config.toml
d_model = 768
norm_eps = 1e-06
qk_norm = true
attn_scale = 0.223
tie_embeddings = false
lr = 0.000457
train_tokens = 560700000
Each number is 128 + 32 x the weight over the matrix's rms, rounded and kept within 0 to 255. Layers, rows and columns count from 0.

# layer 3 MLP down (transposed), 1536x768, rms 0.0171, rows 1336-1381, columns 96-143
[[ 88 160  91  89 104 116 118 112 153 116  87 134 116 109 108 142 129 157  69 134 168 133 141 209 117  54 119 114 149 155 144 150 113  94  73 133 142 105 125  83 128 160 144 142 142 108 132 192]
 [158 147  59 139 151 147 154 167 142 218 124 101 189 107 126 101 141 135 157 109 147  85 102 142 114 129 161 185 142 174 161 191 159 113 153 172 102 112 111 119 146 139 117 139  87 122 104 156]
 [140 150 120 109 148  73 156  96 113 116 152 151  76 123 142  78 123 117  97 139 119 136 136 162 114 101 134 137 161 112 100 143 171 146 116 117  55 110  95 118 125 107 184 222 146 151 130 137]
 [115 141 147 117  90  97 196 106 145 114 140 133 192  89 122 159 131 122 156 120 149  96 189 156 185  37 109 154 147 128 107 139  59  89 135 103 157 142 120  66 131 156 136 125 138 101 152 115]
 [139 179 166 156  89 159 136 167  72  83  97  98 184 131 131  96 146 123 117 132 131 107 114 174  82 104 220 152  71 138 116 138 100 104 129  85 166 159 136 138 153 163 107 100 100 113 106  66]
 [159  91 144 179 142 103 118 123  86 148  91 155  80 119  98 171 109 142 110 139  76 154  69 165 169 117 123 112 107 156 124 142 164 106 137 193 100  94 111 128 118 181 156 108  98  82 183 125]
 [144  84 109 120  85 132 152 124 146 116 146 103 136  90 129 117  68 111  86 109 115  59 121 103 146  78 128  90  88 146 115 148  80  75 119 127 123 174  98 148 129 144  90  89  89  85 150 122]
 [127 118 190  94  98 156 142 185 141 137 129 146 118 110 121 140 115 159 167 134 111  93  72 134 132 119 116 159 150 102  99  98 114 138 138 131 121 157 120 180 156 116  75 168 123  92 137 143]
 [ 82 186 120 169  82  88 161  66 128 148 107 104  65  99 117 110 166 113  48  44 139 180 154 136 165 184 113 120 128 101 178 127  93 170 112 127 112 207 186 142 151 120 142  97 126  97 209 161]
 [ 82 154 125 123 187 131  81 155  94 165 151  69 172  92  96 128  96  86 130 160 139 119 144 128 159 134 133 133 117 185 113  71 118 112 138 124  53 153 138 141 113 166  89 167 150 142 139 216]
 [ 91 124 119 148  83 183 114 129 129 118 141 178 125 150 123 127 126 136 128 130 179 187 167 139 150  89 114 121 121 158  99 169 113 141 161 132 119 155 147 161 138 123 160  86 108  40 146 102]
 [129 125 155  82 127  97 141 135 101 104 149  79  77 125 136  99 130 141  89 104 125 168 168 166 151 102 107  83 158 129 142  87 119 180 112  77 103  58 150 109 119  87 152 193 142 138 121  99]
 [135 125 126 100 153 114 111 111 158 185 122 150 119 155 169 119 180  96 117  83 180 134 130  65 159 139  98 122 141  87 107 164 146 144 140  82 123 126 109 140 105  62  93 202 138 137 139 119]
 [ 98 137 141 165 130 107 135  67 170 217  99 158 104 130 181 132 100 115 175 188 154 174 119 131  94 113 131 177 100 139 132  82 130  95 153 114 155 113 120 162 160 125 118 141 131 181 207 185]
 [128 139 145 125 131 133 162 121 121 132 119 110 150  90 147 139 119  86 168 110  82  98 146 131 124 151 127 111 196 168 117 126  85 147  67 113  97 174 114  95 150 147 184 131 134 156 115 115]
 [155 144 124 167 115  74 132 153 159 142 145 139 178 110 132 127  87  51 138 166 189 121 199 117 195 155  78  81 183 114 117 147 129 173 166 187 151 134  84 116 122 165 156 113 116 121  86 111]
 [188 105 124 227  83 166 129 184 138 148 156 112 111 159 194 106 138 180 123 114 144 102 186  92  74 127 125 153  85 147 107 134 166 122  94 131 112 144 129 133 117 111 107 114 155 159 126 191]
 [128 186 163  94 149 148 124 101  84 181  88 175 154 111 128 147 183 194 149 135 126  99 123 170  77 190  75 136 104 143  89 124 178 160 135 133 118 134  83 108 115 118 198 176 198 132  93 110]
 [167 122 129 109 112 142 129 113  91 106 159 160 151 155  97 127 134  94  76 103  97 122 120 167 107 132 144 108 128  29  74 131 154 115 114 137 103 145  58 155 199 125  66  91  94 135 184 125]
 [ 93 154 152  80 212 208  92  57 158 145 123 104 169 167 135 156 178 159 191 159 125  89 159 121 129  97  84 100 131 138 189 130 215 164 109 155 160   9 105 135  91 129 140 174 176 143 163 145]
 [150 108 121 115 222 100 118  74  94 159 164 100  78 174 111 136 153 144  90 151 114 142 138 124 172 139  67 143 123  86 166 102  91 101 110 112 173 124 123 132 158 148 138  52 196 187 139 115]
 [104 136 115 132 128 127 111 217  96 114   1  92 120 133 195  92 143 140 132 120 156  46 147 171 145  37 123 142 110 106 162 101  48 144 136 121 142 157 138 151 112 128  62 114 153 162 127  78]
 [121  94 134 124 146 155 116 199 125 123 112 198 125 143  99 141 112  10 178 126 153 116 139 110 193 122 200 101 106 157  87 143 132 168 173 146 152 110 118 133 111  96 135  78  93 186 140 113]
 [ 98 178  94 178 110 141 166 115 107  74 108 180  84 190 115  74 115  91 181 165 142 135 111 136 110 132 110 162  56 108  94 121 109  88 121 116 121 109 105 110 165 127 126 146 129 129 162 123]
 [ 58 109 120 119 110 132 140 150 111  90 149 104 126 143 124 144 132 131 148 104 107 159 137 127  76 128 124 185 113 123 147 133 193 194 108 150 115 120 149 194 135 169 152 125 132  71 143  87]
 [134 138 132 116  84  91 154 134  90 127  90 129 109 112 153  92 107 119 156 141 149 109  94 169 140 210 148 133 123 138  72 173  68 142 109  79  76 163 149 175  67 120 124  75 162 145 103  76]
 [130 100 114 133  76 115 176 115 230 131 111  57 130 115 138 181 131  97  58 100 111 179 155 172 136  53  90 102  89 137  91 132 104  48 130 111 101 175 118 139  48 138 148 152  93 123 204 157]
 [190  95 168 142  60 118 151 153 115 175 152 113 115 101 120  69 157 178 139 100 134 134 136 111 156 180 167 136 130 135 113 214 114 171 104  88 126 128 113 180 114 119 161 134  80 158 165 125]
 [204 148 117 135 133  52 121 113 143 175  97  87 102 138  86  47 121 153 171 169 118 122 186 111 174 112 150 141 148 193 121 120 167 149 134 105 122 139 168 117 157 133 108 124 160  88 115 114]
 [123 149 104  78 112  91 133  74 138 137 175 104 186  97  96 176 143 121  96 123 112 131 159 107 142 133 176 111 121 115 141  76  94 115 128  84 127 129 127 134 100 130 159 102 105 136 154 126]
 [142 149 111  45 109 120 145 104 116 159 102 126  25  89 121 124 137 130 192 126  81 124 124 162 131 144 113 143 169 129 121  91  97 100 127 173 165 124 139  95  82 135 160 134 114 125 113 131]
 [180 112 110 175  64 112 141 156  77 123  73 146 126 127 166 115 176  94  79 174  89 192 120  81 129 182 164 107 151 178 181 113 175 132 127  90 149 136 101  22 124 155  97 139  76 109 154 125]
 [135 145  95 141  77 131  72 163  95  95 136 144 131 121  72 135 116  99 109 164  92  69 118 100  84 146 161 142 118 155 115 141 142  95  90  89 143 135 186  90  96 129 245 130  99 149 157 149]
 [124 171  89  73  60 125  67 192 209 104 107  94 109  96 170 131 118 135 149 136 144 109 137  99 138 123 139 134  92 150 110 185 142 118 169 145 137 173 136  51 181 154 139 130 116 100  94  89]
 [145  92  93  68 110 103 129 135 178 177  87 125 115  95 113 110 104 181  46 135  86  86 145 160  70 158 132  85 128 172  85 168 102 132 114 145  86  99 193 142 196 102  90 149 107 167 140 111]
 [120 134 149 123 150 171 113 124 111 133  69 144 134 134 161 162 106  34  91 117  37 129  90 140 151 197 114  92 153 145 169 128  87  99 155  95  90 113  96  92 213 143 133 139 122 133 130 139]
 [131 127 115  64 119 113 162 149 125  42 189 156 139 119 136 171 156 153 162 158 147 158  72 146 110 116  89  85 123 177 104 107 137 152 119  78 106 138 181 151  79 139 107 101 137  86 114 133]
 [109 143 137  79  83 168 126 106 141 136 159 112 147  94 171 112 158 154 143 137  77 152 129 105 100 165 109  71 115  82 146 167 107 105 180  88 138 124 164 117 121 221 117 125 104 133 158 185]
 [131 167  77 121 157 115  53  94 130 104 149 117 138 210 159  83 137 192 180 137 119 188 139 118 156  68 144  87 135 124  99 138 180 108 152 204 150  99 145 140 128 152 137  99 118  94 135 117]
 [130 186 147 136  76 128 134 164  96 169 166  94 113 157  63  96 106  71  86  75 112 161 105  99 140 117 103 101 161 187 171 102 137  90  96 136 103 169  93 119  67 137 158 132 186 153 144 118]
 [122 158 129  73 184 201 146  87 111 198 100  94 156  96 149 133 124  91  77 153 150  72 104 123 117 120  89 131 148  98  96  96 160 181 132 156 154 200 113  89  59 174 132 130 104  99 171 118]
 [112 185 116 199 175  89 112 160 104 144 190 134 119 119 113 144  95 149 141 105 183  71 136  88 109 128 151 119  92 115 183 230  72 134 141 231 169 146 111 123 107 150 124 157 127 119 110 160]
 [180  86 144 123 167 188 156 103 118 158 115 112 168 147 129 133 180 137  70  88 131 109 136 133 102  94  96 159 135 131 117 177 123 122 104 150 109 138 135 137 132 136 109 145  90 114  92 135]
 [120 113 129 101 145 104 110  87 129 117 109 133 126  99 164 121 108 136 138 142 155  95 108 140  73 106 103  98 123  99 148 132 114 143 113 116 123 137  99 138 179 136  80 114 147  72 223 193]
 [105  99 165 145  64 128 109 159 147 145 141  90 175 129 104 154 100 119 171 128  32 110 150  87 101 170 133 131 207 167  85 137 121 190 120 112 130 139 146 135 121 229 159  92 118 117 147 138]
 [149 156 149 116 191 123 138 176 140 131  67 111 141 150  84  80 109  88 146  72  78  73 178  92 122 151 105 145 187  86 138 128  98 138 124 150 150 121 112 134 101 139 169 126 143 155 122 147]]
# layer 3 MLP gate, 1536x768, rms 0.0214, rows 1337-1382, columns 96-143
[[ 95  93 109 133 184 134 166 174 145 116 135 131 119 130 104  87  98 132 130 115 146 137 115 129 156 112 129 101  52 161  91 134 172 149 153 146 121 115 150 151 148 113  96 128 174 124 148 151]
 [123  80 102 107 114 141 161 111 148 163 147 103 135 129 111 175  89 154 106 136 145 103 148 138 145 134  86 133  99  97 178 126  72 144 160 109 155 189 200 171 107 119 108 121 155 171 157 165]
 [179 157 127 167 110 162  99 171 113 100 187  61 120 111  74 140  83 111 116 116 113 108  99 193 149 110  82 124 153 100 136  75 116  63 122 158 133 107 183 165 110 131  56 154  84 112 123  82]
 [102 138 144 143 182 137 103  52 140 164 145 139 130 144 123 132 124 164 150 194 142 152 118 111 197 182 128 103 110 152 112 124 151  84 138 121 155 135 144  79  95 137 200 161 195  75 125 103]
 [172 166 162 102 114 139 141 127 116  71  95 135 156 122 181 117  99  96 107 145 151 114 103 136 100 116  62  97 110  82 148  96 160 109 162 195 122 125 141 129 132 115 145  94 123 154 188 131]
 [132 132 134 130  77  99 107  61 158 111 138  80 159 153 144 149 148 132 151 115 140 132 120 140 161 131  92 164 156 139 139 128 153  89 132 108 123  95 178 145 178  79 162 160  70 144 122 137]
 [120 168 109  86 166 138 132  99 120 123  90 137 129 100 141 132 123  95  78 122 192 141 154  50 170 122  89 165 105 186  75 135 112 111 116 105 115 160 113 128 111 136  60 119 105 158  94 115]
 [188 170 127  80  36  91 122  87  96 145 100 101 141  67 149 199 114 125 134 140 125 130 138 171 173 108 123  50  69 156 114 134  83 111  88 163  76 119 130  65  87 109 143 146 107 158 109 132]
 [141 123 118 118  90 119 114 148 179 162  76 109 121 116  60 127 220 122 137 165 140 160 120  92  99 132 124  82 107 133 118 169 123 132 177 142 146 150 109  92  72 145 140 134  82  98 143 132]
 [182 135 159 132 130 107 101  91 116 129 124  60 117 131 136  89  99 116  78 133 110  46 139  82 104  94  66 102 157  99 121 152 192 141 112 149 151 109 162 128 122  92 112 175 134 151 132 142]
 [157  84 111 151  94 160  95 167 126 122 127  92 156 136 151  81 113 164 189 180 164  88 137 116 124 106 170 122  91  99 116 163 105 103 166  83 172 132 104 151 112 116 102 122 113 118 126 121]
 [128 115 113 187 143 159  89 125  45 147 102 125 137 114 105 130 136 122  99 123  58 158 167 127 127 144 171 148  93 119 111 164 128 110 106 182 136 119  92 191 134 146 141 103  91 168 141 111]
 [180 133 110 123  83 130 144 222 114 174 145 139  91  75 112 171 152 192 124 160 142 109 127 135 116 132 151 178 125 119 125 137 124 125 175 117  65  87 110 166 165 120  59 139  99 149 113 135]
 [119 113 101 109 190 141 163 166 124 132 129 210  91 148 141 123 142 193 117 131  89 188  76 147 126 144 112 136 117 111 139 154  58 121 154 129  92 138 143 150 148 194 158 164 116 125 164 130]
 [ 88 155 131 147 118  62 105 123 108  95 131  86 138 125  96 107 142  75 116 167 160 155 127  84 155  78 109 131 153 152 152 177 121 173 170 183 194 111 132 141  89  92 151 195 107 116 164 131]
 [154 126 169 173 127  96 127 177  78 163 111 140  94 113 109 107 123 130 134 123 138 129 171 128 144 129  94 136 158 208 105 144 114  84 110 107 144 130  95 107 103 137 166 172  92  92 165 104]
 [187 120  92 121 118  99 175 161 117 125 163 105  98  61 140 135  89 116 143 186 134  88  84 149 102 140 135 111  70 233 143 113  83 105 128 172 176  93 108 140  78 162 145 166 135 165 132  84]
 [169  94 112 131 157 146 118  96 144 114 163 158 183 136 138 141 114 161 185 180  95 109 106 144  80  94 175  87 135  59 117 127 134 109 138 177  53  98 121 157 123 145 147 131 136 136 152 146]
 [186 118 145 131 132 124 117 156 170 187 130 131 100 118  82  98 204 157 139  97  86  76  81 108 104 194  93 128 192  86 138 138 120 159 121 174 135 136 131 113 151 143 146 134 129 130 123 148]
 [141 157  69 147 117  96 140 141 137 197 150 152 160 146 147 114 111 107 106 147  97 160 127 152 132 128 122 107 128 122 167 118 134  82 126 128 104 109  64 122 119 166 111 128  75  85 117 134]
 [135  95 101 191  96 166 138 176 154  62 126  94 112 120 182 114 140  68 107 149 127 152 111 155  81 157  85 133 104  89 123 130  61 152 119 136 118 148 161 157  87 132  98 138 154 103  96  62]
 [161 149  86  82  94 134  66 113 117 107 131  68 127 176 149  94 121 170 108 164 123 167 117 161  98 164 104  98 144 134 179 171  81 116 164 137 138 213 157 112 183 166 171 107 126 105 150  80]
 [155 182  99 137 107  67 154 182 130 110 126 137  99 136 115 107  93 133 111 135 135 114 100 136  82 113 129 114 107 208 128 109  78 123 130 110 171 101 138 152 108 152  83 138 130 128 149 146]
 [105  94 104 132 121 119 123 126 152  80 130 123 134 114 135 113  94 148 116 137  95 119 151 133 112 133 100 119 132 100 116 207 176 109 126 142 104 118 130 148 145 145  88 135 125 120 116 149]
 [149 145 105 115 119 108 121 174 207 125  95 116 135  87 153 109 182  87 120 147 125 153 106 106 102 172 112 174 125  88 154  93 149 113 119 171 128 130 147 130 208  97 109 130 146 112 116 103]
 [104 109 136 121 103  68 156 109 118 138 138 173 112 158 170 117 149 152 132 171 152 150 102 134  91 152 137 129 131 142 135  95 154 137 127 147 146 123 110 158 179 146 108 116 167 120  80 168]
 [116 172  93 128  89 163 102  91 127 112 110 145 167  90 120 151 147 102 122 121 161  87 165 136  99 136  58 123 118 123 117  96  92  62 108 120 173 103 139 137 165  91  93 169 135 116  98 178]
 [157 181 146 177 170  90 129 161  95 157 159 157  88  89  98 122  84 161 114 164 135 111 117  90 167 144 143 111 157 108 130  55 152 112 100 132 117 131 107 174 171 130  56 141 180 155 105 125]
 [128 139 129 114  92 106 145 117 139 114 167  56 139 154 177 153 122 173 115  87 151 116 147 121  45 133  53  87  93 107 172 105 114 124 125 110 121 114 119 164 146 160  47 110 103 138 144 140]
 [132  93  85 109 135 138 140 122 148  98 117 138  65 118 114 126 138 134 119  76 104  76  76 136 114 161 105  99 156  68  97 133 156 156 134  84 102 118  52  89 122 139 118 107 127 166 153 187]
 [192 121  97 139 118  87 123 141  74 151  84  86 145 136 163 132 112 133  88 123  96 179  96 110  93 148 179 133 131 198 106 145  98 145 128 120 138 171 135 110 100 115 111 164  50 129 152  71]
 [135 108 195 122 139 138 157 116 146 108  98 131 194 123 104 178 130 136 108  95 113 113 132 118 132 125 132 116 123 141 103  98  80 125 104 115 102 134 123 142 107 103 101 107 185  98 158 105]
 [ 82 152 183 159 198  80  79  68  89 158 198  94 140 126  93 121 122 123 122  83  61 152 119 129 136 154 126 131 150 115 147 155 136 143  54 110 158 119 121 197 145 166 168  79  69 150 141  94]
 [163 137 141 171  83 173 106 110 148 104 148 150  90 152 125 150 108 105 116 106 122  52 169 116  84 136 118 186 142 114 218 158 100 117 145  38 165 199  90  84 139 185 110 165  99 131 127  88]
 [153 106  68 149 108  19  95 185 141 191 156 121  90 137 134  67 124 137 179 162 114 226 106 199 128 171 144 170 160 144 135 167 141 132 143 140 137 177  84 107 133 122 198 170 109 153  97  95]
 [124 115 154 133 130 154 168 127 126 151 170  96 129 124 154 142 156 113 127 171 139 159 105 197 183 146 177 112 137 102 134 190 115 166 179 159 107  81  98 145 120 102 117  91 176 146 105 134]
 [174 153 125 177 150 136 124 107 138 144  63 131 136 144 104 130 111 199  64 125 120 148  40 135 156 152 181 142 170 133  77 130 147  95 156 153 103  93 165 115 122  57 150 116 148 204 172  77]
 [128 158 144 112 136 119 126 139 100 142 134 157 122 136 154 100 129 172 125 104 118 139 111 112 161  74  98 119 102 115 156 144  77 130 117 110 148 138 131  87 132 179 110 140 105 128 113  89]
 [119 114 112 104 150 163 108 141 161 109 208 127 123 178 180 140 134 181 190 179 134 180  99 136 120 143  71  85 105  86 185 131 148 155 152  73 106 146 126 149 138 116 168 186 122 137 120 136]
 [100 111 175 156  34  77 135 107 163 171 132 140 139 112 132 148  65 171 138 137 166  89 113 116  80 165 123  77 151 159 159 141 136  93 142 134 126 148 126  74 122 170 166 112 127 139 127 102]
 [147 108  92 151 153 141  79 173 116  60  86 121  97 182  74  79 147 147 161 132 118  32 109  92 175 197 127 167 129 181  73 127 128 130  93 112 133 129 133  84 199 160 112 149 139 198 149 124]
 [109 107 154 148 118 162 110 136 116 156 125  90 120 220 128 166 149 108  94 111 134 131 135 112 100 140 122  94  93 192 178 174 100 139 147 124  92 125 139 124  91 147 187 136 159 134 185 164]
 [ 86 185 138 115 108 140 121 158  86 132 139  91 147 129 115 115 122 169 161 130 154  84  98 135  80 142 138  64 171 162 128 119 143 145 158 127 102 118 131 157 157 133  73 143 134 133  44 106]
 [115 175 173 167 124 134 131 136 129 120 190 118 109 149 125  67 111 178 132 151  96 119 121 186 126 121 131 139 134  76 167 152 145  41 102 147 157 138 107 103 150 148 157 143 140 177  79 170]
 [122 156 145  87 113 117 125  65 103 170 138  81 140  98 154 158 189 142 112 166 133 150  87 149 115 118 139 142 115 104 172 148 145 148  97 129 140 101 178  88 159  76  79  95 124 109 147 127]
 [ 83 170 134 160 132 159  81  94  92 115 153 138 159 130 135 110 188 117 145 146 107 120 173 118 169  76 121 141 149 108 174 114 173 140 143 185  83 129 127 113 130 168 116 138  99 179 103 143]]
# layer 3 MLP up, 1536x768, rms 0.0205, rows 1337-1382, columns 96-143
[[126  77 163 149 136 166 114 102 132 142 110 127 144  82 139  80  86 118 123 147 138  97 136 134 102  83 141 153  61 150 129 120 146 138 152 154 123 100 124 120 139 147 123 164 100 113 112 170]
 [147 115 131 154 141 151 151 170  76 164  67 125 162 133 147 172  92  85 107 136 160  42 165 103  97 103 141 170 119 152  91 113 172  98 117 127 120 170  70 150  54 169  99 104  73 102 171 152]
 [116 107 173 149 112  84 174 127 111 115 143 142 128 129 117 118 182 185 124 118 137 144 110 104 136 130  85 124 158 132 107 128 130 142 125 111  35  95 205 143 119  97  75 132 149 112  94 139]
 [160  84 119 116 131  84 152 154 124 116 162 131 121 138 168 137 121 106 193 151 121 160 142 145 147 105 116 119 178 154 138 120 128  77 170  93 129 123 124 157 112 116 172 163 140 134 157 147]
 [100  94 104 170 103  81 109 127  60 168  89 176  45 126 116 158 104  74 122 147 174 193 146 107  37 126 175 103  76 165 100 170 196 159 137 140  81 104  79 120  88 142 139 186  69 130  39  82]
 [102 142 148 135 118 143 100 131 145  98 175  95  81 110 139  95 190 160 127 136 137 126 128 162 153 125  99 101 159  82 133 113 168 150 163 127 146 149 180 101 183 123 164 115 129 120 139 170]
 [143 147 111 182 130  96  95 119 155 125  88 136 146 106  83 169 112  85 139 155 195 122 112 146 106 141 117 151 142 138 156 140  94  67 127 122 174 167 139  99 161 178 163  34 113  99 101 132]
 [140  78  88 161 144 163 141 160 123 142 104 159 139  68 158 141 158 117 165 144 124 123 129 101 206 107 170 105  86 115 138 169 135 125  95 175 133  93 151 158 175 146 115 128  81 163 119 144]
 [ 97 132 125  77  67 156 146 164 124 140 141 174 150 161 173  83 116 133 163 161 142 165 131 148 110 137 179 121 135 132 123 100 126  97  61 150 125 122 157 167 172 115 151 147  60  78 109 108]
 [138 123 137 151  61 191 104 132 166 139 152  90 171 115 145 131 107 158 129 141  95 129 135 118 108  81  90 104 143 118 135 158 151 158 183 114 149 104 153 111 129 122 146 100 139  80 150  81]
 [131 166 103 160 100 143 156 100  97 108 106 162 141 133 134 103 131 138 152 141 199  98  93 148 188 110 165 175  91 161 110  79 143 177 165 138  77 165 120 147  62 123 198 143 125  94 181 128]
 [155 126 171 152 168 165 134 142 123 190 119 135 139 102 183  85 122 144 169 105 122 127 113 131 146 111 157 120  98 154 114  86 119 105 110  64  85 146  85 116 141  88 139 148  99 111  77 121]
 [112 101 120 100  66 145 138 198 106 158 127 145 161 127 183 109 118  77 125 107 121 111 174 131 101 167 169  89 164 120 181  91 146  81  92  96 111 142 115 104 153 104 130 108 118 128 117 158]
 [136 108 108  79 120 142 160 117 154 146  94 146 116 132 114  71 105 144 126 145 109 109 125  71 175  98 165 157 162  85 129 119 126 141 100 143 125 140 161 108 112 175 161 150  96 133 226 106]
 [148  74 107 112 125 127  80 169 127 127 174 128 112 157 164 134 148 152 142 135 113 142 188 133 111 150 157 128 124 162 114 129 132 132 144 160 110  55 121 146 142 108 102 196 127 117 138 143]
 [147 174 110  76 160 125 141 112 128 108 106 140 144  84  92  90 125 117 111 103 145  68  28 188 103 103 123 123  99 125  89 122  70 137 144 125  98 147  99 142 101 108 172 132 110 138 124  77]
 [127 144 173 134  63  91 102 130 129 139 143 165 161 147 202 150 178 156 153 144  96 143 123 110  97 155 126 116 194 115 152 162 136 131 125  83 109 143 117 108 131  77 113 131 147 184 127 179]
 [135  60 101 116 146 160 127 182 148 104 124 159 161  86 120 134 131 112 138 103 137 191  98 159 164 172 150 127 109 206 102  90 170 157 163  87  87 109 174 119 119 110 183 151 149 186 125  67]
 [ 79 174  63 104 184 107 175 106  82 111 112 125 142 116  86 109 173 205 147 115  51 123  90 129  92 173 137 189 132 101 103 150  90 130 129 125 160  47 142 110 130 158 104 135 123 177  57  79]
 [154 148 100 152 153  82 132 149 133  79 194 115 126  47  80 156 105  76  97  79 104 142 116 112 110  99 170 184 183 100 109 127 130 101 171 120  55 130 133 159 148 181 152 180  96 138 151 142]
 [118 158 144 126 119 158 150 166 116 109 102 124 108 154 127  76 111 127 128  95 139 151 130 107 160 173 126 160 127 189 185 104 174 106 150 137  78 132 104 120 141 168 179 125 134 144 133  93]
 [125  78 112 120 160 164 167 137 123 139 139  91 107  86 171 131 181 138  66 140 155 139 108 140 124 113 147 141 139  29 137 123 103  93 118 134 113 114 125 122 181  96 171  91  98 136  82 128]
 [103 118 133 125  91 102 117 141 141  28 146 114 141  89  86 129 159 182 114 121 152 160 112 168 127 183 144  95 154 127  89 187 138 124 148 124 137 127 109  81 136 165 206  99 170 107 172 128]
 [171 116 144 174 140 133 154 166 108  96 148 183 138 123 136 120  82 141  98 117 102  79 102 100 115  72 110 118 135 141 171 126 142  74 133  94 136 188 110 103 139 157 103 131 137 127  99 140]
 [166 154 153 131 105  73  87 154 169 141 120  75 156  71 139 116 106 116 112 133 140 132 133 144 144 125 114 142 147 169 151 141 104 145 111 108 120 215 174  80 153 156 108  88 151 109 134 113]
 [129 123 122 153 119 104 168 107 107 139 151 191  91 174 149 131 161 111 132  95 167 139  47 120 111 153 189 138 110 108 169 139 124 150 152 151 167 100  79  81 136 109 187 118 146  75  57 174]
 [120 117 155  70 165 146 127  96 161 101  83  97 119 138 110 127 112  79  71 132 119 167  89 202 124 145 112 105 150 179 194 131 149 130 143 161 110 159 140  92 131 109 117 101 127 119 129  80]
 [153 130 121 103 129 117  79  83 128 142  82 114 144 150 141 121 147 105 156 183 111 174  90 152 140 144  90 115  85 114 123 136 102 135  87 134  91 136  75 110 133 159 180 117 110 121 130 132]
 [127 121 126 153 135 164 177 133 189  73 114 190 146 148 136 200 170 189 108 130 149 184 131 154 160 141 145 134 176 177  94 151  97 199 171 101 138 207 153 148 114  99 161 174 122 123 104  90]
 [155 129  84 137 142  52 125 122  85  46 104 107 127 111 116 116 130 101 124 123 107 179 121 128 112 102 125 120 156  93 121  88 146 134  89 185 110 177  84  94  94 169 136 114 140  48  85 113]
 [130  67 140 126 112 126 150  97  93 122 155 167 172 102 146  76 134 152 113  95 174 164 196  89 145 130  57 139 119 154 133 122 192 130 181 145 132 157 104 111 122  92  83 104 194 122 189 119]
 [106 133 108 115 105 131 189 103 117 156 132 140 152 106 149 162 138 128 156  92 158 120 177 146 207  70  83 119 154 185 162 124 117 144 101 103 126 147 130 123  68 145 114  71  77 117 140 160]
 [ 99 103 182 120 116 160 150 115 139  70 163 119 134 145 162 157 108 159  61 142 168 168  96 122 159 151  93  82 152 109  67 188 194 152 132 146 110 134 121 139 108 101 126 105 121  90  98 137]
 [131 204 138 107 121 128 108  94 101 101 158 170  95  91  92  91 101 167 108 132  94 143 176  94 144 124 150 159 213  72 140 106  76  97 146 120  91  94  93 147 133 131 118 104 152 142 105 136]
 [146  93 141 142 123 158 180 137 129 220 130 103 112  97 186 156 111 172  86 117 141  75 178  95  72 134 161 125 108 126 116  37 184  98 117 118 100 146 116  97 112 138 127 159 150 116 147 110]
 [158  99 138 139  97 179 149  64 145 129 177 142  34 111 189 122  95 122  84  76 135 137 195 134 123 138 132 103 102 164  88  77  91 153 142 151 178  91 202 181 115 125 132 100 172  67 158 137]
 [ 86 111 116 114 126 152  93 121 242  70 124  90  97 146 104 119 150  89 108 167 117 159 117 114 138 137  85 169 101 143 129 158 111 122 178 159 161 129 137 127 155 142  99  93 149 109 150 130]
 [144  95 114  99 110  82 206 163 113 161  54  77  67 120 110 145 153 119  95 152 130  88 154 142 132  94 130 144 153 136 118 141 148 194 128 134 118  93 143 180 109 141 211 172 105 137 100 136]
 [123 127 107  96  96 170 142 150 117 155 122 137 112  60 157 121 125  87 167  78 138 129 103 114 113 168 159 112  90  98 142 135 147 117 178 173 142 111 138 147  78 108 109 136  90 141 177 148]
 [ 93 142 147 142 178  97 142  59 117 181 128 125 166 154 149 160 112 168 142 175 179  84 142  89  76 140 124 154 156 142 108  83 103  95 159 100 160 202 182 154 136 155 166  83 122  64 102 117]
 [ 80  78 174 138 146  63 174 120  93 139 132 170 105  94 101 131 103  91 184  82 147 138 149 143 104  98  88  88 133 108 160 253 145  41  59 205 157  83 108 152 133 131 170 117 110 127 108 145]
 [110 146 147 143 152 105 138 206 176 169 173 180 143 144 138 136  99 156 126 141  96 132 141 170 113 180 124 141 123 172  90 112 211 133 184  78 215 112  80 119 189 174 107 113 138 202 135 156]
 [174 138 123 106 135 158 144 154  88 128  65 107 116  80 132 170 180 147 137 148 139 107 118 182  99 108 116 161  58 123 124  82 102 142 143 133 106  74 197 164 153 122 133 149 133 147  23 157]
 [ 94 107 119 130 140 132 109 137 133  95 123 147 207 152 114 113 163 126  94  85 199 127 126 149 124 134 141 127 204 124  82 166  87 129 131 131  48  73 125 123 137 158 153 195 145 126 142 118]
 [118  96 137 163 121 191 123 112 127 115 188 114 138 139 142 174 158 148 117 134 178  92 121 172 152 124 108 133 104 143 116 163 128 156 177  94  70 143  94 125 131 129 145 157 137 124  99 121]
 [135 127 150 158 104 104 108  97 176 123  67 186 107 106 120 151 129 190 115 140 134  95 175 129 118 128  41 151 117 133 174 130 112 135 133 132 108 158 108 169 143 118 138 154 120 134 134 129]]